Weights of a small transformer language model.
Architecture: LayerNorm after each block, rotary positions, untied embeddings.
Training: a variant of Muon for these matrices, 8582 steps.
Each number is 500 + 40 x the weight over its row's rms, rounded and kept within 0 to 999. Layers, rows and columns count from 0. Numbers have three digits each. The size before them is the row's rms in percent of the matrix's.

# gate: layer 3 MLP gate, 320x128, rms 0.183, rows 138-204, columns 0-63
# up: layer 3 MLP up, 320x128, rms 0.187, rows 138-204, columns 0-63
# down: layer 3 MLP down (transposed), 320x128, rms 0.102, rows 138-203, columns 0-63
gate138 134:504486460503531462514491531415485495553517466433504478420479561484498404502525497553546460499490573481508488371560516517474455497495567573577510467477531526518470487475600476466584472465514440
up138 112:478511526517453539444505465549539477461479523584502503557492444513530606495465502427454555495544442542498496608445452497477509492507448431463465533557479442484514541524408535536416484536493578
down138 128:561516418535484540522496599429437514586435488449522488452506541506506465505565515533538459513479548447524427449553505514517453517489454591570497495483492556488486494475544504472519510490499408
gate139 100:534508478484549525520569538499485505500508518517538545529495479497434450457513536485545504499422583384509479466540486514485429480557537490468501502489500397536488478512487498461502440368449548
up139 127:436495492443483474539533457453469464512463464474531546410537646535412468566528513538482516492490464564440466548546493505524507502489539505458613528551527456486446490427495502489512454485486475
down139 113:442519494451434523492495513541445467596467518493523531469501511483526520474423495585511526542513501525502484533496507451550581438506563450511479560448491501520482509444447546534393491491469404
gate140 096:448444511529464496467526500556562525559569521550469527548533522519547500563504459527520481430510503514514456475491492525583567505493496519555480425515515510506513537526555486478524515524493401
up140 105:458482514531503479494507491599525523517554498503443509526477515493445483555499488539496464464478542493587459463560527532502537530475465513505484473501505556494544556507508555572497490446505437
down140 107:549452479450564473522500496458463509464537543489571487475504473450530487503506531490473514557516452535464572487452511463469451485522456513435471441517495477531479502534454450444484542511522607
gate141 091:520471476551530558488476575552500469544420595498485461574466485460504439515459566534479511495419519470460523525495552525523479545538516425481485543451496496555456526515445476552517530480437473
up141 089:536447472472544540443490575526508522529489593537449461546443568528461409542465571486529537469475534471458520524484508580495530485522535490485480580510554551518494496443440530581536504509492462
down141 093:536450542541429543558506444497467456475491434461608553542569478486556520528503494477464529545530495562559480441522457497449459568463534543486564525488463479531481467541570501428446533475481520
gate142 136:456492519477444480398483505451479546514546515477506459559508526474491489414576508595524496476506507563473512490515427545463461505482463543560531509464453533463508467485500519503436463492537471
up142 145:521517451554496480561488594537462474476474485503501499422551466489594499544495489488498503525504509398586551535563502493557451501527514531451479503431490531488507574502482510436449563524504521
down142 124:484545523503609483535465468506562459515473529508510567497484447490454478492426474412504477569505527535523513456447507460462579540487501471481515526515479491494431535531504414525553535398511481
gate143 093:441505503457489507492474523490500585527480579553484420491468464511497486466549569568446524517511521473494416476462504460553454437454477433490481538536460562536519498457536514473574531601529525
up143 113:529498540558446469550530491462504513562541493480513509462474520553537580480437432510521509526436500566485541479541547508454509484431452462472520454551429326480514477513487443441507467498498500
down143 095:510499508448555482490467479551478491424489559453557497482511498494469497497544590504510517491536503490487450534412444493502499504536496500507508440495555614459493531462528595535533566533474548
gate144 029:565506545526461496582468505465525548511549523509533434530515498524459545492565484441517502570543559477554538495540509466574541522577453463464527477471534441515491470451579506498525509453517512
up144 029:459489447552596533460552464544487488448430364492498501476482457519547441495472599471486528448496472528491496577495453490441512444456532480459485492494505481439517572524459511516522529597543523
down144 031:540474517440429519524461527490525553541451521510493484539565529492524527560555438508465477575544516474582439447527500486563485593565504491521590435477514489487469475457542532521465501382449477
gate145 095:545458529493461526469546550504500522493509534479526445515471376550447535521520507473499530497547506442525592507499519511493456480412477438494487520538351561500552537526482454506513479508504556
up145 092:522572481500477492555425524460493467482504458491430524439541552472579476464513528510478497470503502620474461465527518472507505490579484550530474488530588497481512472454524504487526497482536526
down145 096:509581503532523487449514506512497493504447544464511469513459468465451520498501506464491515558513463496587621527525562484529471520447450375501570537465336498512541530498480504510470494482431501
gate146 091:418516488503414488515494438440510511486500519535439498479494493505521513488575440532520459506508420460532485465532434489526486505513569518474494486516519532508494480564509474477466506469461474
up146 090:533583516515536393420470505524453454456499461457488473471483588496417504555415504485524514542539502478389523435517484476536516472420479537550486521514585487495516521511490534453538590527506520
down146 089:453569529480468411613548471476551557491511507527459491508537507506578494495555520542566490464483488485573438514439472502468505476576469468430559468501449491520493425530543462535426423477480489
gate147 127:486474430536571511466500453537469515477503605478507560500592491497543580517448447491459571520526495486490486587450502439479490528533528497474485511527530504432517418524538501515467470446500487
up147 107:543535510473423512486449527451591483543514480493483500446455546458468396449524496556501432474459567526513508480585529582540520493444403473524489500469432479541480580519488518481509499536491499
down147 109:478501513552518443509509457539420529433480551515493494531541461524523584477458463509457584555523505466486509540397499448433443530568447524470496489545520511485521435488527480496524455450496472
gate148 130:497508459518518483520446552576461494544514445521536543567464551485465527510524470494548534465460552478460538438433531477468466450449519512518474455490552491519532545510529496462495463535533496
up148 106:496508543479487536494544472429544506433498531480468467413528463518500488486493553497462485532542484515541443536603479512521512542531463491505553583505457483469467449507465504535496545447506513
down148 109:472466452506532520498424538574526498544489436498532552554444548529432507553496482453543514454457522476460515454439480478477440468432472494541509555502509508499517549461515527456533470502538484
gate149 095:506505474515454514462514487497477578507476557563518509495505529469413509507470495555555543493528469556447542580571402465492530479482486484555539487492500565547508549512382513505420515499459485
up149 103:478510475584390505458508559547391524530414586547519568529508597512434533480445527589550529504522470527511507520506485518480414502499432515489506468500497495526430487499407526555501463461483454
down149 101:522527502412560475567487484459625449483466510489476429456535418448531480473568453409446435470473466464434461464484568511554554494480442477491492488490523520544521501515571501450489513529539511
gate150 104:429479506501451526547465434490498560569467506483501470523456462540504535436548415498515506541568503475547493473500470577529441400492407493511535490475435558466486515471555500534499434419513480
up150 110:499552495504484544548434469490502512523492566500472484555505472555502467455476454489481539512497536441486441467488496562510512473537478529475477495482433496469487501407503503495526475383528475
down150 119:509507456472502520483508475483549467452510408546537519532513500463421481533551479509527471434477540513529479549536509610455441570474543485521486552524441574496453583519503450543507502551498434
gate151 033:490455495525492548551438520478490519484517520487489477502474511506507500443435525471530482510511457504546506482481483529539455494468514465450422465432520511527518447520500442546420444469453562
up151 035:534518496529553443508541550513519392487533443455526470516526479461543552476579480457521521586523592527507527517545548514446480495608458460520478511527555473484536527529470542447467561465481509
down151 037:406538491508536465489490488515495579509511541482403510478474528505497466543417557514404511468446446529443491527447407495545544545437497566510470528470430560489503488554467542543533455557457516
gate152 099:568565464494506491521450534447513486473453548483433553553516609574489430508456532526522537529531573518468498525508609503451490488509525489521535531467494471526504454584552575501428466586480480
up152 091:418528477530589527541551453566420450571467477486516565495521535529544521561507488408515483523496429484515527498517495511499524476525508483489464496494475518496440442428506477518484428521473551
down152 158:530539490551464521457495523500509495478570549493559456479494471536510503571529473500514416403605483452510481504541389470535494432490511434550520460482492510559519582508487486502558507516494451
gate153 030:435519482459470513470489528470471534562540502532514497494431494539482490484563522584470521495471491469435417546503474574501532538465519542518544553540491506515546490470496488493451451472506504
up153 028:502478491522460487459449566509503460498519523486547559498537487486448418499504473410514499492492480460565466468475506495443465506492526524549479510463535553524474543510475526514435552582494480
down153 027:468500486506614459540476482536505572487502493539516458512437507521503534522529528502501544526574504532485492529527552521549494510520538481490518552527487460504507485456544481496600408521445511
gate154 064:542508472502544543522472449471515504503504447458509511573534524486544495402502515529516523465418470496437500525471445518490572563454492498533525550486472451520501498528484533496495509540467405
up154 064:514500488511531588545515467527512528484524460499523497552536523503515486399500529521509556452434447449482518554462420523498543516443455499499489488517449434529466503536458506518486524569435401
down154 066:454482528485442566485464538505506464521439576498455509478473508472482512574509458452587488543549512540588475458527530496496440473526466485447471500509546524542546492470527458543510500476524597
gate155 106:472539541451463526505495539542509537505473476518575490422503518538544463476535521443556516511454482575419421415393512512482503486521531525546543499498482492498495464476500505566511440471484415
up155 131:484504538453551525500438457465527561568435533536540519521414546534458514495461549536541457515505557557409481450447518531470539517513454508491534479546501464524556563438512517526421558452509520
down155 116:483479513489495533484518433566385496536482453493463519472551477566497457497552477460484533573548453504564476487471502485501479495455526462533501525507458469505500478539470513479584407554521443
gate156 084:503531490465541535525523516516500529529541492475540488523520489442532526572495497481541452535499501528527452441504561485490426505525533492525439519423573494488481550554514424501550527517519634
up156 094:467516537473530566570489491489476526497530451571482423484576514576567511524575530552488474520521519541576527448456445530510494447489420524472466501468540421539453419483504458519571545426476505
down156 096:510543456513490581438512492499520433496498507471464491500486496458483462429505444416479542469563443515474510532517513489501555545498438522515537544603478540558553550484497550489438493575474481
gate157 104:452484439458517549572612575529499495517501448492513510564488524475526538550521443536513439577495562505484500452466503465512476528501581455475469531472515472519490507450502500496506463557546473
up157 121:524427510477569488466468523554497444512491505453519526470461529464522499528491550470560524579505531454471597411531491535458515538552507478479476478453498563525463448613519413523545482504526530
down157 108:472443482553429513546502486432500559473504454569475489499576469502462493549529432499449514434494443504500452564505472489521450446477508549526549475545521486489573537440498549519445532504455513
gate158 127:490477548517467477473464514493462494468530471544511500480506526482444522510489508523483566514512551477563509460492522509571552474522540599510502518499589474548509540542505525469501476531473467
up158 122:491454529512472443489486543472463492473544502552481497519523494465450521504457532540494554498517460481583526493475504462569526464442529594485509503502558522534517582541477542436528496533451447
down158 119:499465478474520437496524536482545489540506493478498549458505499554527482484547476469546448558506465496416482505571508510441500539512522425478508568533442512529489443479490468538475540479493528
gate159 141:519526480523564509561509549503489507469526379481497519487474497489512498581481524419477528532562579551532412563512471458519496514505483522498438506518477451525538613549498479498477533551515553
up159 124:541509451482513480555551555506494503449528448506512505554528496508495521541462519381471530519520545487492483532470486449497510520502438595475510385511502463492500604492534456494516542489534511
down159 133:529554526528453497490452490491539535514513518510483439466516493488528458450538477563521467519452440485491571462482527526518532508546447424483522475488481526510466404514511524500493432535447519
gate160 090:483524497441609540449468500518468510550505435493537562447483394552445577587447535511466510462542528482464493485442487445556555441488501492507519538591576457482490519535511465525507484506551492
up160 072:528519506543471463573534527500514497476520479510467432538515597438559430455521480471528466517436478553536520532558489563448432537485467529484384469386481539508523487549447516485474512525456532
down160 100:479471477455538466460504516494507542517529452455405505449529476525482482548486498486408512441568523506501512533489495520485475444432519467583535511577468521607524518522502527548426409495489489
gate161 066:480492512472532522455524458525441509515557417514545457544455493486592522455471502560526453498418450556539505567522549577437505535542500521537536519504463506446578493587501621505483579559472503
up161 081:474487516524494419532521551490550497475498520485498473513557466519423493541513487385483509491569521518513477400432496493519521486500480438480508508455470529451446545447497420518460434467570507
down161 073:498504524526572444477480516527527531450474501472532458535444487444566483440500508523520446456494462516503501563553503568499499509555515537473514524529493487500560452568516567496510519517492518
gate162 113:519519426507481594478490541516495501474523493543575521573520488460465478551461506483529469487513522548570465517408493452464487523513552509473509486411565504443598574561581578472583486505532473
up162 122:508449516487452550483505550500481487442509567511466528507521509504451508455469451486531441504509531527592438460432510475427490486492515447387521451516518491473570578531510499494561517566529481
down162 115:484468517487541494492489419490508493569461504507498478487485499521556514508543553518453565474542446512441562504522496527571571481524519569563453451513432482424441418502490455517463501452513458
gate163 116:501508462493467479524505458485503517503461444484522474410434569520453470549443550479574537560472638484523509546515512501517558517505526529491541528530532392521525490533498583492524472402473470
up163 131:474412423522516498473498462521549537465474394408532448426504494436578510542487474487553540494517484510558558529558596528458495497533568437512439492516519459454525475495436481464555489520482498
down163 119:528485571542484503542533576480440459547482504569525524491492520454454556492467467473395429488485453518542468432508514601462545453397562495532458481464527503545537461458515438562446490530501430
gate164 107:521431497478491516556510522438494597512451473515447483446546492481482526520451443474528593492542469501487562474530527515456524454488548521500443473502461493570519487572486524513472486483591504
up164 128:548530528460458536524491539463554512554567334498476464574513513517539491443535479495507484459491581537516470558513493496551530468510509523506416485519497413500527596521384498490451527504456427
down164 118:528536557492493499566525462463608511486472560499415486504524477445524525529473511470535582546467449515514494461512518567417465474450558501507462497527410448467511486525518527507549552437516500
gate165 114:527539539555464505549508536548467508474548409532467449519387482459476575442498530441494486580540500558522577450485509562473528463495488502559504441515533515516471490475513543466482459554532561
up165 117:515464479445501516448499467486548464538478592453529576508584466511565470548505491555478480381453516498524426537526467420534459533504543508415457551501450496490489502532448448566506493443476454
down165 108:529499531553482486529494520545459487495520405542439464439442494502441531452526522453468496580540492512470525453483513525489497401480518459643536511493511507528476519466510609474484527555499533
gate166 049:551515501483499457502517500485533544499547521432485464456581428525533485435508513484515515455494551615474501473455463499499472512483536564538529529576516459520581521449457437480460481549471514
up166 071:450468490491501502419541539511493401520470509543488498441434514463467508513577540604530494543514491428484512486553547518492446484482461455519495538526442548500431503516515509509493532423493487
down166 063:557449479532443500570422434477517577492479525435507501559549468571516487446465519457492481454476543571500466488510461490471499541545472556495467486434585468516577472469510487520536429528534499
gate167 115:495488472545459502440449442514578540497491552522462423533503454454547552495491479445405498485465375498543537491478471455505534470481458488492481520477475511515521425446470458499475487514487471
up167 130:495457522470466549482500515457516503414499522424573491482512453474481499428534482517470454512431457458492523530486526548435447482511506526535495474536527563484536506527423512515512456548515462
down167 116:518463451537560520517501432528452484546439490541458495571472558525539487547468574501492562442537506548513495489465526494535510479481500476526486430471439396473528500497597491516482512455468524
gate168 065:542510493542536491493514482433487519489501444608569474543456511492596515534540413469494581507501549518540501519507481467535569546521499533508551487535552550494522503498522437514461524539501429
up168 051:551551491512528496524501491454494492491492459567583508552497496486556527533517440463546560501502527531503509505518487518514589523550507542516527523525517550485501484492486429483429534559498439
down168 060:514534526447458540522501504574535523461472515467452497454512518482482502485490520489468428489521444504482510484472506557486467396476531447473396519431462428525484485453478563500550468483510532
gate169 049:497474501440505493508548421517485516524515532445469508510517505473527483477507553442520460406512466510472475520430467549471405452488543514541525590514544544435498486501600537502526569481489526
up169 050:495512495412492492459528477521496489530559539499523521521527477464540469451520581460520497389457464506479537477464511532494403479487511576537519541515480577497522420511552493500521585560522532
down169 044:538490524535502451451475450479529453511446481506491540466474543545418548542524399579509516536485499466530472519523532386520636479467527436445512514545487455532477540476486475504540449425525481
gate170 113:479488524504456477491489486481515506560547370597463491539476517528470516517537498414517480546525552509526493536492513443566468552502502532556468498530499475545503483569489518544484505482456456
up170 111:452480515485449467462487421455471510509519449532509485544443530517481525524527525384533511529507491505483519467481496425527473540542493531552491501545545472501489438569478513546476522479500470
down170 114:501454520448553433486495497512459492470472591429496499492536502568528463481460499517499500440482504485470527520480473520506504518508483477457507551508528522446532540502457511396572474532547515
gate171 110:525442531435484497498542526540425501479518493564434496510570472487503455546465463522540463519548433440523454528506527468535500518487569513466492478470583476514574427497484524541582508481529499
up171 104:474522493512521483526412490444515494454493529433515546513452585505491536446502510459475547512475547529463530432533495568449499513532471474535498508542464495471468547490505518475424535553513551
down171 119:545525541476467490531570532514420537509511494511500465498574453528525484502469465540555450477522443509517453555476513472500518478444468492475508580448532515491522480492521536579608469454518492
gate172 104:492507533524507452480444444494474572533546629522528479451527476490466459565528496506473470491505469435459468476476459587469528467574500507539524434421513527484487467532584497471531500486561488
up172 094:502504526502501427500477491491492529496532556521539472450517482469464446582500486508525455493448516449530465455516492534500562491581493502560494465406552557532499525522568496490527497493558545
down172 106:553474403494512483538522470484507460455536420527497506543520471562515582449497478515479578539568545486481520426467447451529486514454475555461485431528445501481467492513453522543475482494514451
gate173 117:506455539508480496565454476485467530531520632450454429489469480483488511458483489530534546505502560483415515516506581515441511467436532463461484533481465500551447448429496436451483436555478499
up173 101:467502511449538531512548525497491492512468477451533476577515469532511472565508458497443547566484522511505519452553455581512559499454526483480511474532455527464528521527451468529455492550490429
down173 103:478479442584478535440486552449531503509510437520470562453525486572485477431544514463509454485517462502541476493532460444476443495526508527565494480458532499527496500500535547511552494414537558
gate174 141:504524497510497488438459463443501529504491528467530482543510545535413441420542508504550557444478475596439457471465511531485577468431512508525621564488464495506473441475528542543483473502505476
up174 116:517452542525476562481562557538465520418567501442536493500478584465434498432523514498459509516451408554480479504520484468468515495438513559510515491451589486462497456472476443480452601511517515
down174 115:510504501486467506442480483496521518504545453510475497563552456508475456492538479524536558439506488501527453479457505502545497449477528438579563508534421611493460424606569539514531381470482436
gate175 142:451504511495472535546562517479539521584450563452488552543484535549536456547510473535486530400496477506454449441419503437512481412511441481479481586550452426477501485454581456503468461490541503
up175 122:451525531512457544550540493465540510587460557475517518541460535566544455576493483532488524403502503501461440463422512455509479429514439488468431566584454428480525485439565474516478466488508494
down175 120:543498496475531571454496475536507501465478474509552498462472440484434579471447489461533517593546498490548550554559506548511520539469436542476533580468568564547495492524457531491502505523517479
gate176 122:445484512503437471467496546479474491497492521487493459403514445485490447441569548555460490501483468536508500361484534493456520623501509509522508511480544568537554477412487478493507496444524539
up176 125:558520541454549519528479472510535497482480494506459546609473541492530502548433474419516503487524546462471535660519508510553459404510483493476464498557442488466444522564492512471472499530473471
down176 116:468528451532452505484501546531467516474484483523549393357536472517469531455546530559473525530495426531559463398490519468476466614490502486558509483509537523459578479417485490527503501513510536
gate177 115:482480501529488520501487504453507466537471491510481461534493476491481531456488490479517471556481381543487574579524460413492470498490418496509509448493533509502481442474542438544543515561490505
up177 118:495467521453522445520575461543479500527520462499527520480496456517473473577510441535440485438514494494444478410518508601509554477502578470505561496561489471482544481554483598492525465469530471
down177 103:533510511540473475490415495460545476478522519504499495528478506468468497481464555480562548551512480513517485542496490392498482475494563542541491496480487514471401547411508410512506537511538504
gate178 118:482523450438510539493575490438577549539521392457432559493452502492576491484525573458487509492447446478567445477496489469466488414493583437528466527522538518491476512447462492497457469481472482
up178 124:483488520534490466509464466521450505481519562542568432518514506498420531526503451564521533548539568514428577529503517506532539620503421547487520476460435484488534502572508523478529519504565527
down178 120:471446503467428479468554523448542486538489454475448548495485508471559446495560551435436451507479452501600433481428515531439477393489408501484424511544536476484506518462510530544471488494484488
gate179 060:542472526429534497487500481476494456433514553482521516465548522540556456525470613481506487488543460510472545447506491464461466476468488491507544540455512434502530448512558490482478510543528465
up179 050:448521500574448493489509484527520525544467457498464473549451480476436539475501393550505502498473547446536417563549526540519496529540549547479462469512511548502462515500456570524520481465460544
down179 059:534544549445500499487523510528491470484471522517491490489526486474527461512478602505502470500542454546461536458409507523476428440483519536519514495462509430479556467514485525469476454504518482
gate180 114:459511551457544542475454504511491505512541424606531499481486471503429541518447466565538501539521642428607460548571442491461521435528432529428524508530433464529485510528441503466490457474507503
up180 109:504462482530478504495436578503538493413534540451470420621532489429546495464525456449472478533525502497539538459451520491446537569502466523545459489457495603502504513506428454474487512464494499
down180 119:513473514542490549504523532466481478519494497415510562454566495567500451487513579393476522442494525499434517500496462529512441504431404451523459531485520486568524477527562539503464540489529558
gate181 118:506550505422483537498476470499507484580463604543523538620525506498512534504481557454501446484505345525501488556457492450514506533473474531476448491516491453525508497530467508462429509474432488
up181 127:530528534430462528504446479464540521550477572566511526612509513534502525516502571466478484461517407516501503531476473462537555501480471533481451553454502487548502503547463562488392535482456468
down181 113:528525534540500575490496502505483507419498450431490504420498516492491511488491439561498511512513569523512511506493464485469428520553477474528584530525497487490468453520543449493622444483526557
gate182 089:506527531544523472508509471519480537424518515548471518491468457484468544565521444481569500485527450482503574535511470500495408480455502454502453460527518589510505436544484519478515544502582538
up182 108:498505543494491488554557489551469511398578411527526507463480534442477520572467486468526517503469546518419498608562513502545514492479485536542505478449547492477499449564530566528567498562515524
down182 102:500572562453477474493460530443545509605565464484457453547567547514476522461490508558493496486528483529531558457431527430503533475564425443488512458541486510508512499566467456427492479448516546
gate183 046:447451500510486501557620523549466503458519457490501552475503525481497576478549407428484541609559571525541567609515531523541524521474518418445508468501540487495505480478498517444513489505477571
up183 036:513473510495540497480520553501539541494487510518494472573483512491539486463471484526520538446508412545522460442439549473504488502494424448549528498537474531452565536514482434512486488502502496
down183 042:515414500511484504488474504449432474543506510469534495421525440495401437549535558490458511515482499459550530568527482505550466433539454572488451533460441493524457461550544524448526557560564524
gate184 112:445538540438476525467554584552523470500545444461521511521436466503510470600555544478521513466480445537369434462555484490485489539485521535537474474513568479440532536499451467501505507447545530
up184 132:648515534560576486511532533539486520482492494519541510453517461489467527599448485482519500507520522463495541447522552439504516460459490516456460411574516502474511488542574518443457503428563461
down184 125:465552543472395508517460521503516467529482532478503486462493467497454517504519446523482449538472512466525510499492528461524477497547500556535554435512528443547537505432454474556510633531519522
gate185 118:462487469451466504464494432498498519533498487452448469605448545492508436592498459558444510502475523526573536466440498596491513559518494530536470456457441532524478527526452558493496489555458481
up185 112:502456441489469513426452453477427491553522444468464472555484468456508432585512389528477515506482567505581566508492532533514490587508498521537458446417490540536448480535466508497489483495486490
down185 115:520442545526498487552480535507517482467532582560543496447555516481529570402507580431597475526544462467416479500557471443445485434490499466476559433552511496505540529499525491545509533487494521
gate186 108:441558509486519531477543467537505534559478638478551504478485423545478596513421490522534511532430514405533506500437522469502454533514511509560491558497529485495478505507502507512547527509559555
up186 097:435540481421494504456568444527451539522536578500517574536463469540448566495495492517548491516450486478526535502424517501548454535490517471515537560516562478532512456512504511517559507453484522
down186 108:555586552521509521547456506463525475525521432555468491520481517447529415516524532499484503453547493519494474476561506466455592444444542502458500544555529513534496552447524534520477444532462448
gate187 037:490593512464477532541555507476465544509440483524564525514462435492588560459442506448442446480506461588482501479519449506490525449497482479504516472538503558480474531462542466428470473505482465
up187 037:501510552549434525467461528464498490516532513534456537495498482480515468393566480578449517495463497469531508560523595511436482486516537457459501491481517506519509504454485544471537548528486432
down187 038:455483549442641504486531470522489564484524441441455460556503508497477583466452537489521511505491441470411513462460507442539504468452504520471525474492452570434511508494522521525491513556529519
gate188 113:443489460500530544559499589486526497465514502576490510499503454557544509544450501513489507554487560506510534475555468436506513538527444476523419513491477515459503592588470477471486484548569484
up188 137:442502483532415500539521626487539465509520458484485483541481517510536454479457451575514493462469531499483526549550477499505430546460472547490467481515458490511454541529426536486452485553487599
down188 114:556528493452555499471473447484483544476522506537465501469441503451514583509504536446488501552489552502537514468499511513433586430528457482488513485550556554480501468477538437534534551463481468
gate189 113:479500453531533489549489567574478489527523473468476505432558449497451501441522543487504475584512498496527480562456477557551484508541440521467476458441513443477551524524508496552502500562433515
up189 129:508496492457512455540485550623459439529529483512505533527516507524433488519538567453524468531487485505503526595481497470501467524554429452463497491514532386473489484487444581496533487569534519
down189 113:452513498509535513501495472416534471473483561521530408483506513488591478443474460529518544483503494484499508433531501551496506528433467597501502527516458593498499513505589441499454493436494494
gate190 070:556462542503504489476521526518470487417469427529477493521487466486479486507525469470443503473413488475462513513521488497485530501423574505505555417445484499518529454390514414510483498608430472
up190 077:462529537462486513508507508527452515555531552534535454464546529554463439556445448551562555534526522501539522519430546519559474484550401424465480515520501463502466467536487516509508500434528511
down190 072:611517477548533479464484488504507498451520440456443528519421457492513595441542535505522449476467533542540463475611506458435450527425478525513565511494546536445454522495453538555447498555484487
gate191 095:465547571470514546553467494514534539467503429537508490515488534528489599451509526461527543498529521562479508489407485515496424466547438518505463443466583521472527545530525537525555519482515567
up191 091:525468455478480454491487462501449483579470581407451480487528476497520391477472465542451489478527502480526519493555473465480539498493516458488542525512413489523533463473519547447451481493453408
down191 097:456464554465511417528481501512547549392477437532501488473484532530486585503530505502505570502449511512468498526442512562489461455492559533512455543497558512540515544485506497578528506507490584
gate192 056:475550426534479479464497464496489497508530612528558472562517508465556532434463513570486491551496475479555489505484438514441526552527523505487455472378460551538531539467486453499476455524474453
up192 062:557524497483517470454516574497412451548481575479523506549515541452514517536452492503480527495508500483536487566585470489506586486453484511495485493447532491527538519539500503486489527512503544
down192 063:438558469490503493547499455450611575511455450544451571485524483510493469461559503499556431499508508524452536481487503498481457501537463498471508482482479443537443476460540466482533459477478472
gate193 122:531494461563506501450511486502502503481591537523488426542512444495595501372476487443473542485508466484558565569525475443493467517472478485519462440453500526541509522528441489513469487537494461
up193 135:561520472455530544542441417425422477493507506444494507492498473503561485498478515443535507515474559525577493610506474495494585599471533542538484488469501452534546527515478596474575522458442482
down193 121:465507497520424532481525547530622573528490545533524514512476486484451544543518494581498483502495493496453567399508488519485460440491507431433492489516473556490461449451457460517450510544491504
gate194 103:476534549503478488569482470501496508528505513509478505572548481534486558421572504507498504414488412458455468543515480487497484518497462484640435524442525496510467458434513439497512457479517480
up194 086:492545564495462495562500474514508520504502535527459516583560503524498509425569514513478495433496402442446466537547453516491509520484461513637449539428485470514440475435525438489525448497525491
down194 097:493529430529493455478518510476521492519509486516499457470428472458519427528473490529547484569474537516572497459465452485492493530501454510358512480590473519482508511542462521567492491530449482
gate195 020:471524464462537537527525492446445506467514453458505473459517384533485510497458539492465468521569483473473518548462404572556556478464529469495468555557476523466469492592470473468479516517432509
up195 018:505532445502531532578482447436473525467509516481507550403485452485557499560480529492506506455498519547462497541465448562512581483480425541368552563584504509421508514576489548511493477483525461
down195 015:438519574501429562467578466552521475516472492522505529527498493528458529478483503558500507565500486536583509535584515428475501525510507432576452527437479427521486458479515467450459541568474563
gate196 080:484490467498521541583473525508503449543473514579493430486529445528504479520471501494526476499486526437521495506455536531458427522514476482557507480482529538489497570551481484512446511446547499
up196 086:527517511435462476479558468457521503470516522481497496484441524564515459524507508457508584482561498461500453529508476504528502459560582509427564564560492453501560549542512482525506570602519517
down196 082:475548471563484542488472530521529491545553472546507452413525418470553562473493489512544480479432511558525568472502505574443492502410555492575498550476543434505465459521464537450490486427483515
gate197 117:475447490474524474459463446503491488513477421538480574572500578496466437493517481491413565484503508519394464526472485498518544524511585427587506469478554550551525558519530534502561505463487499
up197 133:472462494503510457504417485568524505460498540398510520489506499536446488549490540467551565507516469503427529507461463545498475560557529438516570507466534545476507455413542453512564511509552511
down197 114:536457484509453486500598516414478445516460562560486483517506486532534564466551469529500423536521507511596487443579485487474495464443517634456473481476526507498529510523531486500369514508466464
gate198 108:481501487522584485522522511485520444488496446462522514404470535515582469488512584530468475493451586486544539433572543538519485519507516477436440534516481436474456533415486519486494473590512448
up198 102:507491520515573468530532502458528498492517463504500477424478535536586490448472551537450477511461548505500530429533526517534497524489509477443455483506441432452455534465518519445494476589526408
down198 096:558487414446448492488512460517530529466523495551464520548541451466459512502545475502560503501506419492459421554466486490512475490516513515564525520562533494516556423514520440528590489470471592
gate199 116:546528466539508436473439474516455489458460509427507558413491494524511525462479526545498481546447536551431415511409577576470577516509536498539521512570560529470480471446485549485498490457472483
up199 124:486497456563549483539464482506451487479407512410489591422468522457509441505502501543492514569494579511528446469500564576493492498476565558441564589528590473487537558502499545465529496465484522
down199 112:532541512481486488516468497503545527458527474590517482543506555492451493430487482507496503473432516527470543500451478435561577557534548434473459553487465438593467417578455488504509479541444460
gate200 115:476513520523503480548476577495497515516459474525546459481538506458530522461535474478484442522547479504498471482537527524506543517501508477553446512471467508513492568508579570460471523479497497
up200 134:414514550527494480555499540493443515578475359563548462484559523439481518525531551456496519476556482476444489513551476496542518489512505542453442518477522479518451533535500554487478519461501514
down200 120:556433508445507458488553493510539470509415492505455535491473505473523507563491505444492438491455557495579488466430525533454457488444493480465542534511548465469580488476477478574527546520466487
gate201 019:441597475541477520446544516546481442498419489484531441506433564475513542482504500520521489484481500454500539498484538545541439622476542442481575497491550530505536472555446562494540528497558476
up201 017:528533607522507600459526473556478429539482490460537444464449502516537442457536495524527541546441453549462502516549474541568585469586531490522521493506560461537572451579531458534486472454520488
down201 018:424557501598475548511522524457557486573510472490478523516466556504535506497487472445551529520455479498491506542475492553479449490482493477492460490432493514474455542512500495505521585469558436
gate202 085:478511518479476463500418535538503535533532485583486389530490476466524518556432426559535534487542570457485489481529468503512490503521545486568463452469517536478487506523505535519479484621507547
up202 072:522487490549511532489579485470488496496454519401518593456501503539475460458562571433491492511430431535515511478492523490471519483473483545457551540526532469528507479498477472518537537399505477
down202 079:483505522429495500480436509564537515508442475537522453495493476548501490556457423511509530487536541464484427485540508463555430490536481499578488576478486506589521475475473511453466466581545547
gate203 118:471506505480479477499555547545467518556463478513450407461527476506589495466580512494505548454459463563434515639489525508498544439431589491549474509528481538502505499487484497504455498519496475
up203 096:521505497535497524509481438500521493468520506471532601522455533491428510544423473519459438537532548442526486348526490494465449556565438502468538489488535455504454479491551512484564495485520534
down203 110:527498507502486538519513541550470516553529489529480461462502499516587521456593544488538508455475469511430501553516496541467512452419431523538482454534474522535491504491503502502455486477472497
gate204 051:479464511514464546518478479474436505565535534469512435530451511439554563418512530506456548576527512471473461637544523537513514517568496472508475444475528508542493509555472463499522531490500544
up204 048:488463532508467576506485518476454525576508527494522419494452524447577536430512508475416565546547486524473444622515531539482554509564494491537512416470507501563508518525498437444521533491475555